Weights of a small transformer language model: MLP 1024 squared ReLU.
Each number is 50 + 12 x the weight over its row's rms, rounded and kept within 0 to 99. Layers, rows and columns count from 0. The size before them is the row's rms in percent of the matrix's.

# up: layer 4 MLP up, 1024x256, rms 0.0595, rows 417-516, columns 32-63
# down: layer 4 MLP down (transposed), 1024x256, rms 0.0562, rows 417-516, columns 32-63
up417 095:32 60 64 49 50 26 69 64 45 64 47 38 56 39 58 53 55 50 70 68 56 70 51 41 61 72 56 50 49 23 45 57
down417 094:60 55 48 36 44 45 33 28 42 48 47 30 51 71 26 52 56 58 70 68 30 48 54 54 27 50 46 54 57 50 68 62
up418 102:48 52 54 66 64 43 47 67 55 69 37 52 41 57 63 43 39 50 46 48 64 34 36 47 44 34 42 54 52 40 56 47
down418 099:42 41 44 44 50 40 50 66 72 38 27 65 45 43 52 61 61 48 43 30 46 83 51 48 77 64 74 35 74 47 50 62
up419 101:32 50 47 37 46 38 47 43 48 36 65 45 47 43 38 35 26 35 66 61 59 60 41 41 46 65 48 39 42 50 58 51
down419 098:42 47 26 34 26 49 54 20 42 50 53 43 53 34 65 52 37 51 67 52 37 35 48 44 79 42 42 50 67 49 47 32
up420 086:49 64 63 45 63 44 37 73 52 78 25 46 67 39 46 59 56 59 64 60 49 48 50 46 60 61 34 63 46 48 41 46
down420 088:62 49 22 53 42 59 58 47 47 65 52 54 69 39 62 45 37 46 41 42 60 57 30 41 65 20 74 29 55 41 49 78
up421 113:43 64 61 60 72 54 43 60 46 43 44 64 28 58 38 46 53 60 28 58 31 57 53 35 48 29 46 63 30 42 59 49
down421 104:48 67 59 47 35 55 55 48 63 33 44 37 55 52 68 53 48 52 64 52 59 77 60 53 30 50 79 38 52 44 53 60
up422 104:37 99 73 40 68 42 49 58 34 38 34 49 48 55 53 50 39 56 59 47 57 45 50 68 49 33 69 43 60 53 68 69
down422 104:45 52 51 46 58 50 38 50 38 36 53 57 36 63 48 46 44 43 37 68 47 36 36 43 54 50 49 60 50 50 50 47
up423 092:41 58 42 64 49 63 55 45 22 65 43 50 41 58 46 58 39 38 41 85 69 53 58 51 55 58 66 54 46 43 57 56
down423 091:37 45 51 65 50 37 55 70 57 39 69 58 55 43 69 58 50 65 50 57 72 65 47 41 41 43 62 68 57 51 23 44
up424 102:43 62 43 63 63 66 44 41 30 55 47 71 36 65 50 28 34 58 30 70 38 50 61 56 69 50 37 58 41 40 37 53
down424 104:47 56 48 20 71 41 64 48 53 47 42 64 44 48 37 63 64 41 36 43 49 58 67 68 46 46 76 69 57 62 12 46
up425 101:41 53 50 53 62 38 55 49 40 50 27 57 26 40 50 61 63 40 63 53 51 53 44 48 65 30 42 71 43 54 68 55
down425 100:54 77 60 34 58 38 46 75 47 44 30 53 56 36 48 51 51 51 46 57 24 56 63 22 46 65 51 46 49 54 43 60
up426 104:38 64 41 67 40 38 41 49 49 52 65 56 44 35 38 50 51 68 36 51 59 47 50 64 56 44 35 69 58 44 46 54
down426 108:45 39 52 49 56 32 70 55 47 63 21 49 86 52 68 46 62 36 50 58 62 52 65 42 55 67 74 33 33 48 39 33
up427 102:56 44 64 40 63 62 26 31 10 61 43 54 38 51 53 43 28 60 27 69 64 19 35 60 53 33 64 34 33 56 45 43
down427 105:46 40 58 47 55 73 40 59 42 43 77 26 59 51 40 70 63 42 52 46 39 59 75 40 41 61 30 63 36 62 49 62
up428 102:57 53 50 64 50 45 30 36 48 58 35 28 32 60 46 62 66 55 61 73 69 59 41 52 53 29 72 44 62 44 45 60
down428 104:55 62 58 42 65 56 26 65 61 56 30 69 52 60 60 72 56 45 60 41 50 28 51 42 81 61 44 68 28 48 71 61
up429 092:47 58 46 45 69 49 47 74 49 48 35 48 73 70 52 73 66 41 53 47 29 48 58 51 48 46 53 60 44 55 65 42
down429 093:65 54 62 62 38 35 30 42 57 56 75 34 52 52 38 34 68 47 64 48 41 48 37 58 49 57 36 42 60 41 70 44
up430 090:57 65 40 44 45 58 64 59 45 65 54 46 67 53 52 38 52 65 52 54 41 37 63 67 41 65 40 32 63 66 61 59
down430 096:61 45 46 63 41 50 29 53 36 36 51 25 62 65 46 70 70 46 46 33 48 57 34 32 80 63 54 45 59 33 79 42
up431 103:49 55 50 42 53 75 67 46 41 54 52 51 46 42 33 78 44 45 36 49 35 62 58 47 53 43 52 53 69 47 46 50
down431 107:59 43 62 51 16 43 49 66 46 60 55 52 55 60 50 39 33 52 52 37 53 68 51 29 58 47 45 45 55 29 55 53
up432 087:41 47 44 27 63 41 42 68 51 47 45 62 60 49 59 83 55 32 60 71 56 49 20 61 43 50 44 46 63 40 35 73
down432 091:54 51 37 60 67 37 57 42 58 39 59 49 41 54 52 62 54 33 42 55 42 50 44 37 53 50 31 66 55 69 28 55
up433 104:59 56 43 72 46 61 39 38 55 62 54 52 53 59 65 67 66 51 39 62 63 55 35 46 43 39 64 40 36 37 48 61
down433 105:35 47 51 58 65 45 48 64 39 61 50 56 51 56 43 51 46 39 52 55 39 44 40 29 29 58 60 59 48 53 49 57
up434 101:58 55 33 46 56 58 40 45 52 41 45 52 49 46 53 68 45 42 45 72 36 65 60 61 45 45 49 23 38 61 48 38
down434 101:58 26 49 62 43 54 49 53 40 46 53 45 73 60 62 37 48 69 41 36 68 52 74 31 74 59 58 72 36 49 48 35
up435 100:45 54 58 27 58 17 40 85 35 56 47 60 43 43 52 47 33 48 63 52 59 42 47 56 60 43 61 29 46 57 60 40
down435 103:41 52 68 43 40 62 45 53 42 43 54 40 51 41 51 50 42 45 58 51 21 37 62 45 53 28 61 72 30 45 57 22
up436 097:65 48 45 42 62 70 63 61 50 32 46 50 57 56 42 55 45 56 49 54 31 46 49 46 72 55 43 51 75 58 35 47
down436 099:32 42 81 63 14 50 57 59 54 59 70 41 52 48 39 48 43 44 47 31 48 52 78 57 66 56 45 46 48 35 38 44
up437 109:48 41 60 48 55 31 66 47 64 69 27 68 48 62 59 40 42 64 59 53 57 53 24 43 64 38 73 38 47 43 40 52
down437 110:51 57 45 40 29 54 47 56 62 51 44 43 54 77 51 43 49 44 48 42 33 66 58 34 71 48 58 46 34 47 40 42
up438 091:42 58 55 36 66 47 34 63 72 51 22 61 43 54 67 60 48 57 47 50 51 59 49 68 64 52 55 50 41 49 23 45
down438 097:68 42 53 53 49 62 56 72 52 53 62 56 41 41 41 75 51 24 56 46 37 37 67 37 53 50 40 61 63 66 57 49
up439 097:29 43 55 53 56 46 22 44 53 45 26 55 35 42 69 68 44 59 68 68 40 36 30 86 59 46 71 47 40 52 25 49
down439 106:45 41 52 40 49 79 45 57 61 55 60 54 59 49 71 42 56 44 48 72 48 40 55 44 36 52 35 39 50 54 56 45
up440 095:53 45 55 59 37 38 45 40 46 56 44 48 38 62 50 49 62 60 58 63 41 32 33 59 52 46 57 60 60 64 44 46
down440 097:79 47 45 53 56 57 54 55 56 50 43 64 66 37 71 72 28 56 38 45 39 48 62 60 58 43 33 58 54 67 57 53
up441 100:32 73 73 49 42 54 65 41 40 59 44 53 61 60 63 45 39 85 40 79 41 56 58 37 47 53 42 47 54 28 54 45
down441 099:81 44 34 37 38 42 49 43 70 60 59 69 37 57 56 51 37 43 36 38 65 37 54 55 54 59 59 59 54 53 28 46
up442 105:36 63 62 31 57 39 39 47 46 44 56 59 37 45 42 50 42 64 21 47 37 40 50 47 52 52 74 56 46 47 66 34
down442 103:43 23 49 76 44 47 54 51 48 54 50 44 57 68 55 67 68 43 49 44 55 49 50 74 58 45 46 48 47 50 48 69
up443 098:57 56 53 57 47 61 36 32 25 54 41 58 42 56 59 46 53 57 25 71 42 43 47 47 42 44 44 53 66 59 34 45
down443 101:42 26 35 50 64 67 56 50 68 62 31 59 44 58 43 70 51 49 46 58 63 32 45 76 63 44 52 43 56 37 72 60
up444 115:44 57 58 53 60 41 35 45 38 54 54 75 55 52 47 52 65 58 34 42 59 51 46 32 70 45 34 40 45 38 42 50
down444 113:46 64 44 44 55 32 37 51 69 60 59 47 47 34 41 55 50 42 59 80 42 44 58 74 51 53 34 52 65 64 41 33
up445 109:35 64 51 38 44 56 73 51 61 42 48 70 48 57 64 61 30 65 34 40 43 48 43 66 60 62 65 59 61 25 53 73
down445 096:61 22 71 50 18 51 41 60 54 44 48 37 57 47 41 67 77 64 45 50 49 46 56 57 71 47 49 51 55 61 65 54
up446 092:45 47 86 17 53 36 42 49 58 61 38 52 80 50 58 33 54 53 49 58 45 49 49 53 67 51 58 65 37 60 34 50
down446 095:52 38 48 68 54 49 39 55 46 64 53 67 34 53 70 38 19 59 57 42 67 27 42 72 34 51 54 50 50 59 39 41
up447 109:51 52 49 51 53 49 60 15 41 53 45 75 64 50 35 44 33 73 22 69 68 53 35 64 78 38 27 37 47 64 30 54
down447 110:77 56 58 42 49 66 57 25 62 77 38 57 47 62 62 49 78 67 54 45 49 43 60 66 65 53 46 30 29 54 49 59
up448 102:61 73 44 39 57 20 46 67 38 41 42 44 58 59 52 65 70 54 51 71 50 47 46 44 26 60 44 50 37 46 37 49
down448 106:63 46 50 53 33 61 39 38 36 43 51 43 50 46 36 28 39 58 40 61 52 36 46 48 44 41 45 82 31 48 43 25
up449 092:53 39 72 38 48 79 48 48 54 68 51 63 63 89 61 54 43 41 61 44 69 67 52 45 57 45 46 37 42 42 50 48
down449 094:41 53 58 56 61 54 52 56 45 48 33 49 61 54 39 48 57 50 57 75 54 75 43 50 55 35 50 35 62 47 54 53
up450 106:46 58 59 73 48 20 46 58 56 32 60 50 26 56 36 52 70 44 59 47 50 35 47 85 57 35 50 47 56 42 59 57
down450 104:40 52 32 56 43 45 44 46 69 46 65 61 33 33 41 32 59 48 46 77 52 55 57 67 39 36 60 69 53 69 38 43
up451 096:43 61 57 35 53 50 54 41 54 51 45 49 40 61 44 55 59 38 65 50 66 71 46 37 36 46 59 38 70 55 52 45
down451 097:44 35 41 59 17 61 51 45 47 41 35 44 23 38 47 35 43 52 48 32 47 36 57 66 64 27 62 64 46 18 82 43
up452 102:41 72 45 67 47 43 40 65 29 65 43 65 76 46 53 61 27 52 59 52 28 32 47 48 65 45 30 63 54 48 32 31
down452 103:43 27 45 41 67 51 50 54 61 41 53 41 61 52 50 74 49 52 61 48 34 34 45 44 52 48 55 56 54 30 67 48
up453 104:50 52 54 20 42 27 51 31 48 61 47 59 39 46 59 44 62 46 43 38 52 56 34 59 66 48 58 46 37 44 66 71
down453 104:50 53 61 61 49 66 48 60 37 63 60 55 36 61 54 55 35 56 58 45 62 55 44 64 49 50 29 46 46 33 55 52
up454 091:32 46 44 54 56 69 51 43 32 59 41 71 52 42 62 74 66 40 38 46 37 61 39 48 20 65 52 56 66 53 35 59
down454 096:46 54 52 49 33 59 43 43 47 48 50 51 60 57 62 44 37 41 70 52 44 55 55 51 32 43 55 54 51 58 70 78
up455 096:53 55 43 48 36 59 61 34 50 68 63 75 57 63 50 36 32 56 45 44 40 68 48 45 44 60 37 58 37 44 54 47
down455 098:45 48 50 54 28 29 59 54 53 28 39 65 48 68 44 55 60 55 45 50 53 45 18 45 41 47 59 56 67 61 35 69
up456 089:55 45 46 39 56 42 62 70 46 56 72 54 42 43 29 53 52 40 49 63 38 45 42 40 54 56 49 58 62 49 28 51
down456 094:72 46 57 49 64 41 55 70 52 23 69 49 45 44 67 39 65 43 38 51 35 59 65 30 51 51 48 56 53 45 55 71
up457 101:37 50 62 37 44 44 41 39 36 54 46 49 42 46 48 62 40 56 32 51 12 54 38 61 52 72 44 49 52 47 49 49
down457 103:62 58 28 27 63 63 42 35 40 65 73 57 37 83 49 53 39 46 36 39 42 54 56 73 54 52 28 57 40 49 32 61
up458 101:56 55 51 44 59 45 64 41 37 57 38 69 42 39 42 45 47 52 77 44 78 40 60 68 72 30 53 34 41 38 54 68
down458 101:47 40 52 47 39 45 30 38 42 43 56 54 71 53 71 55 42 44 45 43 39 55 45 60 31 49 52 63 49 47 29 61
up459 109:55 58 42 57 52 42 53 44 57 41 48 33 43 59 30 51 72 36 53 51 78 63 56 75 73 46 79 55 60 49 47 22
down459 107:42 44 30 65 60 46 59 38 40 73 32 66 49 42 52 57 18 35 46 41 63 61 51 50 47 45 60 48 53 46 41 45
up460 096:36 57 61 39 43 33 49 42 15 54 53 62 47 63 65 41 54 54 46 30 59 40 39 35 63 44 53 36 54 59 51 51
down460 100:45 42 49 40 51 77 51 37 54 63 41 43 64 39 42 59 43 39 31 51 47 39 42 57 64 60 46 67 55 38 47 42
up461 101:37 39 38 48 53 39 40 25 55 52 29 50 44 50 72 71 35 65 47 59 55 39 51 46 72 47 42 55 39 42 49 46
down461 101:51 61 58 37 63 62 45 42 56 64 61 52 52 50 61 47 34 40 57 42 32 61 49 19 65 68 42 37 68 65 60 53
up462 102:46 49 73 66 35 44 69 47 62 52 40 72 31 59 58 44 56 51 48 53 56 73 34 40 40 35 68 64 35 53 33 46
down462 102:52 58 54 71 43 53 19 46 66 40 44 50 63 57 35 58 22 33 49 62 56 65 39 80 46 24 46 43 64 61 45 58
up463 094:45 66 39 52 53 54 41 58 37 37 59 42 54 34 20 56 41 66 48 57 44 34 58 48 52 49 31 44 56 52 61 42
down463 096:68 52 67 57 64 54 46 28 49 44 19 17 52 61 66 68 57 45 51 45 50 58 56 42 59 71 45 45 48 68 52 45
up464 107:36 73 42 48 62 41 33 52 22 38 49 41 41 43 52 41 39 60 35 44 47 59 55 58 46 55 38 60 45 64 41 47
down464 105:37 62 40 66 42 44 53 50 35 54 43 41 53 64 43 60 62 44 44 38 58 39 30 58 62 46 66 72 18 34 56 66
up465 096:52 49 49 54 46 62 51 55 51 71 48 71 66 72 63 55 59 29 29 47 39 46 44 57 47 58 47 47 55 48 36 54
down465 096:54 44 54 54 34 44 34 15 54 53 46 13 51 71 32 46 58 40 62 66 62 52 52 50 37 49 58 61 44 55 59 47
up466 108:32 44 29 46 61 42 70 66 63 64 27 45 38 50 49 45 57 57 35 68 56 56 37 56 53 52 44 53 58 54 45 45
down466 111:64 46 36 36 55 40 33 29 26 50 34 48 55 46 52 73 60 50 49 55 64 52 67 37 74 61 33 51 51 35 33 44
up467 103:61 44 53 35 51 55 53 39 50 55 57 77 37 65 52 54 61 55 47 49 44 49 46 57 54 35 46 43 48 26 67 44
down467 099:46 48 54 71 45 41 54 68 73 51 51 62 25 68 50 54 40 61 56 78 53 40 59 47 40 38 54 45 58 67 67 66
up468 098:70 61 71 19 51 36 34 63 48 53 58 75 41 63 54 49 70 52 63 39 41 30 39 61 39 38 63 41 26 33 71 46
down468 097:34 51 71 70 44 64 54 42 44 43 25 30 46 49 56 43 26 43 51 37 67 51 55 45 45 39 52 46 53 56 52 58
up469 093:44 50 58 53 99 51 61 63 44 52 59 43 61 30 45 67 48 60 50 46 50 60 43 41 56 66 55 55 60 59 51 50
down469 090:55 41 57 46 00 53 42 41 41 61 37 57 36 79 56 27 52 55 55 54 53 31 52 55 65 37 54 43 46 46 60 38
up470 099:45 56 48 25 39 53 50 49 46 33 33 53 49 51 52 47 43 58 81 45 55 47 37 56 71 38 46 55 83 43 39 51
down470 106:49 76 62 69 44 47 51 47 34 34 52 44 42 53 45 56 49 41 49 51 35 56 32 67 39 56 29 43 49 37 50 36
up471 114:63 37 66 61 53 55 56 69 31 53 52 52 55 40 75 77 43 44 52 39 66 47 19 52 55 44 47 41 34 36 53 69
down471 111:70 44 25 51 73 51 54 25 60 50 54 65 30 40 56 44 56 48 30 54 32 59 45 66 50 44 63 56 46 48 48 39
up472 109:53 52 51 48 54 51 57 45 49 34 65 63 40 59 75 42 35 48 55 62 50 51 61 50 49 48 69 40 56 16 20 74
down472 114:67 62 57 37 36 50 61 31 52 52 38 42 36 74 40 40 37 70 37 56 61 71 20 61 55 39 65 51 56 72 65 43
up473 098:60 82 53 21 53 68 77 48 34 57 44 47 65 40 62 47 54 56 37 46 59 63 59 39 43 71 86 41 59 36 38 64
down473 097:44 55 59 75 65 50 51 39 47 61 41 59 49 67 41 49 60 27 40 55 68 35 60 47 40 48 68 32 48 60 54 69
up474 107:33 48 62 31 57 47 56 58 09 56 36 39 74 36 60 59 58 52 45 38 70 57 61 85 66 41 68 48 47 54 33 53
down474 109:55 54 49 48 50 67 46 51 52 52 51 48 48 50 64 23 51 57 35 63 53 34 55 47 47 35 37 60 53 50 48 47
up475 102:35 76 65 44 45 44 34 53 29 34 56 72 43 52 48 57 44 48 49 44 44 51 32 56 58 54 44 34 50 64 57 35
down475 098:51 37 47 42 50 44 47 64 50 46 51 60 37 35 42 36 54 46 48 70 52 49 48 61 40 40 59 36 60 73 28 31
up476 094:48 43 67 39 59 57 64 53 50 64 50 62 49 49 58 44 48 43 49 67 44 67 47 73 74 33 50 47 64 67 61 75
down476 097:54 64 36 29 50 49 73 35 33 55 56 74 59 33 39 41 60 28 46 60 39 63 60 51 58 32 43 50 73 46 56 57
up477 109:35 54 38 37 53 62 33 58 27 36 57 60 56 58 40 69 35 55 36 44 33 41 39 48 41 55 41 57 56 45 47 57
down477 107:35 34 48 66 60 37 39 64 53 38 56 43 45 60 71 45 34 17 57 40 34 53 53 65 52 40 38 51 55 27 45 55
up478 110:38 71 59 31 45 57 45 53 47 30 36 46 48 43 30 36 57 56 52 52 55 70 54 52 70 31 51 34 57 58 40 45
down478 110:35 46 36 44 68 42 41 55 53 64 53 31 55 38 39 66 58 51 77 42 52 31 51 69 42 77 36 62 36 56 69 61
up479 115:44 55 70 40 57 57 60 65 27 48 31 54 44 45 63 39 34 68 38 40 61 61 47 66 50 56 46 37 37 40 41 49
down479 107:58 48 67 50 11 51 37 51 64 34 62 60 69 69 40 52 59 40 61 48 57 49 63 59 50 43 55 72 51 51 38 26
up480 104:75 64 30 49 45 49 49 41 43 45 26 51 37 52 39 53 60 49 48 52 43 34 49 58 61 36 48 24 46 62 50 49
down480 104:44 54 37 51 46 36 57 43 44 52 62 55 40 67 78 44 64 33 68 54 47 41 52 50 62 62 46 61 56 82 77 59
up481 094:49 61 39 48 41 40 59 40 33 74 58 57 74 65 40 46 59 55 52 36 37 27 33 44 33 38 59 52 64 65 53 47
down481 092:54 37 52 58 31 33 40 50 55 56 65 29 40 56 53 24 42 42 54 63 73 71 61 59 41 48 59 56 54 53 42 56
up482 108:51 57 46 55 60 44 46 38 45 53 47 63 63 37 58 48 79 41 47 44 43 51 53 36 49 70 54 33 49 37 48 64
down482 107:36 46 40 50 64 56 52 57 48 65 71 47 47 49 68 60 46 46 49 29 55 65 38 63 46 39 38 57 69 64 56 58
up483 096:44 42 55 12 52 41 57 54 66 59 43 43 55 41 60 56 76 37 51 29 44 73 45 54 49 75 78 45 34 29 33 58
down483 094:47 44 33 54 51 50 48 24 56 66 52 68 45 56 25 51 45 41 47 50 48 36 54 50 30 48 51 65 48 55 39 33
up484 095:57 64 35 70 39 42 50 50 37 38 44 61 32 56 37 35 70 38 58 67 21 71 44 48 56 38 52 59 65 60 80 51
down484 097:44 27 48 28 57 50 45 44 42 44 48 56 52 22 44 50 29 46 46 40 66 54 62 49 33 43 58 68 43 30 40 63
up485 106:37 52 59 45 65 64 65 51 44 53 60 52 42 56 31 57 39 67 46 39 59 31 56 76 72 45 56 68 67 40 62 50
down485 109:33 35 32 46 63 55 58 63 62 36 61 41 57 55 24 53 56 67 54 74 55 42 60 60 61 51 51 59 61 38 53 34
up486 100:70 60 40 43 49 50 65 28 38 58 69 63 65 60 50 29 49 47 65 36 51 36 51 57 54 50 53 42 26 53 62 81
down486 100:50 49 45 65 31 40 43 34 58 44 30 59 53 39 41 38 38 42 58 50 39 47 32 41 34 52 50 70 63 41 58 45
up487 095:18 38 63 31 70 37 48 43 51 40 40 57 60 75 60 62 75 76 49 38 48 54 49 49 74 46 46 50 32 42 33 43
down487 096:52 63 62 33 49 69 69 46 63 27 52 56 47 55 55 71 48 44 45 41 12 50 25 54 46 41 47 69 66 63 44 23
up488 102:42 64 48 47 51 31 48 38 51 42 61 52 34 39 55 47 52 63 65 65 33 55 49 60 51 40 66 46 42 53 47 50
down488 102:72 53 51 62 73 41 59 46 47 59 48 51 54 32 43 44 40 43 52 51 53 62 54 49 66 35 43 43 53 48 15 62
up489 108:62 55 54 55 44 51 65 52 48 38 36 57 49 62 43 53 47 55 46 53 50 50 50 75 63 43 42 72 46 60 48 64
down489 106:51 51 42 70 67 47 43 20 49 48 55 61 39 46 31 45 54 46 36 47 26 44 79 41 38 36 32 45 40 46 41 53
up490 097:27 57 54 54 46 40 60 48 37 58 40 61 58 49 59 65 56 48 39 56 46 35 37 52 51 77 43 58 46 42 47 63
down490 096:42 65 60 54 33 39 55 47 28 47 27 53 79 36 69 59 53 51 38 33 48 44 37 49 43 34 52 53 37 54 49 44
up491 096:21 51 75 55 55 35 52 56 59 58 56 64 74 52 47 56 55 48 33 63 53 52 48 78 44 64 34 62 31 54 53 65
down491 099:61 47 53 53 40 65 49 40 71 62 54 54 29 63 50 55 64 28 52 39 24 48 51 40 40 55 43 37 57 32 55 55
up492 095:18 56 41 71 58 71 54 50 54 42 44 50 40 60 53 51 36 59 58 85 38 32 48 68 66 41 26 72 31 51 41 62
down492 098:31 42 62 62 29 45 51 49 48 65 54 49 62 55 34 45 60 42 47 63 64 57 45 82 41 83 38 34 46 32 34 59
up493 097:61 65 51 28 47 69 43 39 34 57 43 62 61 69 64 62 47 42 45 53 53 22 43 48 67 57 58 51 49 36 59 56
down493 094:63 43 31 57 26 29 43 69 48 51 39 45 45 45 31 50 39 49 46 53 47 64 62 40 56 61 59 62 57 36 54 66
up494 089:49 56 68 65 42 32 42 48 48 57 44 48 54 45 41 54 75 57 82 78 71 44 39 70 41 65 46 39 39 52 49 55
down494 093:56 64 48 41 55 54 72 42 45 34 44 68 50 50 44 43 32 36 34 24 48 56 62 42 40 56 47 43 64 44 58 42
up495 102:58 51 44 73 48 36 66 29 56 29 67 56 48 60 54 56 54 46 31 42 61 41 24 45 60 54 64 34 33 28 48 61
down495 102:36 48 56 62 39 49 60 21 42 31 55 47 51 56 55 48 64 42 56 73 62 37 42 59 34 74 66 54 54 77 47 66
up496 104:28 80 58 63 48 61 42 53 36 43 31 57 50 68 54 86 36 66 53 30 60 38 40 51 36 58 52 59 25 59 20 41
down496 102:62 58 53 55 45 33 56 59 36 66 65 56 52 44 53 29 18 64 50 54 39 19 44 71 62 58 55 40 53 57 48 38
up497 099:43 52 57 52 55 31 42 46 50 67 51 58 53 49 41 57 43 68 35 40 71 44 44 62 57 15 68 46 52 64 61 64
down497 100:57 55 70 41 28 70 73 41 50 39 49 48 41 32 55 45 49 61 55 60 34 48 53 10 43 52 52 53 39 46 36 61
up498 087:48 50 52 74 59 42 38 54 59 74 32 50 66 62 74 35 37 55 42 52 62 65 49 55 51 64 53 41 27 31 44 74
down498 091:40 46 59 32 51 69 40 52 64 24 29 32 58 57 37 70 51 29 53 48 43 52 48 67 39 38 50 48 64 48 69 44
up499 098:55 64 44 34 64 48 45 37 63 67 57 46 41 43 46 44 66 54 52 81 40 67 52 57 46 40 59 58 49 55 61 52
down499 100:71 49 69 50 75 31 50 49 50 41 54 58 54 40 45 53 43 47 46 54 51 73 42 50 44 48 37 35 59 37 82 68
up500 090:51 48 52 39 61 49 59 60 26 64 49 51 49 39 49 30 45 59 49 63 61 45 44 51 54 43 66 49 37 35 64 48
down500 089:37 29 53 85 52 42 35 50 57 53 47 70 63 61 32 67 56 58 48 66 44 51 46 43 38 51 55 55 53 56 67 42
up501 096:56 59 37 48 56 49 52 33 51 61 52 57 55 52 63 54 78 45 61 67 39 61 55 48 27 55 49 54 39 30 40 59
down501 097:36 54 41 51 55 77 50 32 37 73 53 38 49 48 43 70 42 76 45 61 28 46 63 55 46 52 59 58 36 59 51 45
up502 116:57 46 28 53 43 51 43 55 33 54 58 64 42 49 48 36 29 49 58 48 69 48 33 58 66 46 52 47 48 35 45 48
down502 109:51 47 43 57 95 60 53 45 68 37 39 60 38 41 67 45 49 57 52 38 37 63 73 60 64 62 31 70 49 72 49 56
up503 083:49 49 57 53 55 45 65 41 42 50 59 59 36 60 63 63 45 38 49 62 70 18 41 41 53 49 31 58 49 64 53 55
down503 088:45 68 50 22 44 27 53 44 50 58 27 43 47 30 57 41 54 49 52 59 45 72 43 28 60 45 62 62 65 36 57 41
up504 089:56 42 49 60 56 15 51 41 34 59 58 32 65 64 64 80 63 37 38 84 56 58 35 57 72 52 44 53 25 36 22 55
down504 091:53 31 30 31 80 21 52 46 51 35 47 42 59 46 61 52 65 53 53 56 46 48 52 57 55 37 59 60 62 56 35 58
up505 097:44 66 44 32 70 48 55 51 50 61 49 40 45 36 52 38 61 42 72 59 41 27 45 59 48 53 52 50 52 36 67 42
down505 099:69 46 41 49 46 61 66 41 52 80 53 53 56 45 56 54 52 59 61 29 37 62 34 54 50 66 63 72 54 29 46 54
up506 106:56 76 47 66 43 31 66 44 40 43 57 51 33 48 51 34 62 53 54 61 27 44 51 56 47 42 61 41 52 52 44 42
down506 107:77 56 37 49 81 44 52 45 55 60 69 63 53 58 57 45 45 55 46 44 44 40 33 45 53 55 42 83 53 43 62 64
up507 106:37 52 66 58 50 51 52 67 59 42 36 45 69 34 58 44 54 58 55 68 58 56 40 59 31 42 57 65 48 56 37 62
down507 104:32 32 78 58 48 38 47 50 54 39 43 56 67 46 65 39 35 29 39 57 49 58 59 47 09 62 52 56 53 52 19 55
up508 097:47 52 71 30 45 55 61 47 54 69 58 81 67 62 51 45 53 52 64 43 68 68 54 69 64 47 33 41 32 40 66 70
down508 096:59 19 44 67 14 64 63 45 55 27 44 47 42 48 26 36 41 33 40 70 55 47 53 48 42 49 60 45 54 37 37 49
up509 107:49 48 73 46 48 61 58 65 39 46 36 44 55 42 54 48 30 67 60 53 41 28 56 65 38 62 52 49 70 62 51 58
down509 109:52 52 53 35 51 43 54 36 36 45 63 56 43 74 70 44 61 41 74 66 36 52 53 41 58 52 45 55 50 54 52 62
up510 109:44 59 51 48 41 50 60 50 60 52 38 55 59 44 52 51 44 48 30 54 44 54 53 45 44 49 64 42 56 54 34 73
down510 110:72 53 36 50 57 67 62 43 52 63 62 70 29 51 53 41 45 51 55 51 57 22 51 39 67 46 49 50 58 18 57 48
up511 097:41 43 60 31 45 63 56 60 29 73 63 49 64 51 51 51 58 56 50 61 55 61 39 55 56 67 38 41 42 50 60 51
down511 098:51 41 60 86 44 35 47 42 54 38 55 68 40 56 41 46 70 41 66 63 26 39 48 47 46 53 46 75 55 52 54 68
up512 087:22 54 68 57 45 58 50 39 40 53 33 61 48 35 37 56 61 44 42 53 72 54 43 96 64 37 65 31 53 43 56 50
down512 091:52 38 36 56 38 73 48 35 33 54 59 44 42 35 47 32 47 60 57 36 49 41 59 65 50 62 46 58 51 47 21 57
up513 102:40 56 34 68 56 38 61 55 49 52 68 56 57 39 42 61 29 54 45 37 44 34 60 48 60 37 38 39 65 57 40 46
down513 101:55 56 69 67 41 73 61 34 51 44 46 51 50 72 47 63 32 42 47 52 38 61 52 41 76 50 61 28 52 48 72 62
up514 095:24 55 40 57 44 57 64 43 44 42 55 67 73 59 40 39 41 58 47 53 52 56 30 65 50 34 51 62 41 46 36 48
down514 097:67 44 41 36 49 54 51 59 25 57 69 47 42 51 58 53 47 58 47 44 45 42 51 43 68 57 52 49 64 71 52 60
up515 095:51 49 71 57 35 58 60 53 46 45 42 52 58 67 49 69 66 57 72 45 57 69 36 47 70 46 41 53 37 53 44 38
down515 091:54 44 52 55 40 56 42 66 48 79 52 58 37 50 26 31 67 43 46 49 44 31 40 46 39 54 61 49 71 53 41 28
up516 095:47 40 60 43 46 36 42 56 60 69 59 41 64 37 47 41 39 38 62 58 32 44 26 49 38 45 67 28 61 55 57 64
down516 099:54 52 44 45 45 56 28 46 20 41 64 63 35 54 65 34 37 53 38 40 50 49 63 41 47 67 54 49 40 34 47 37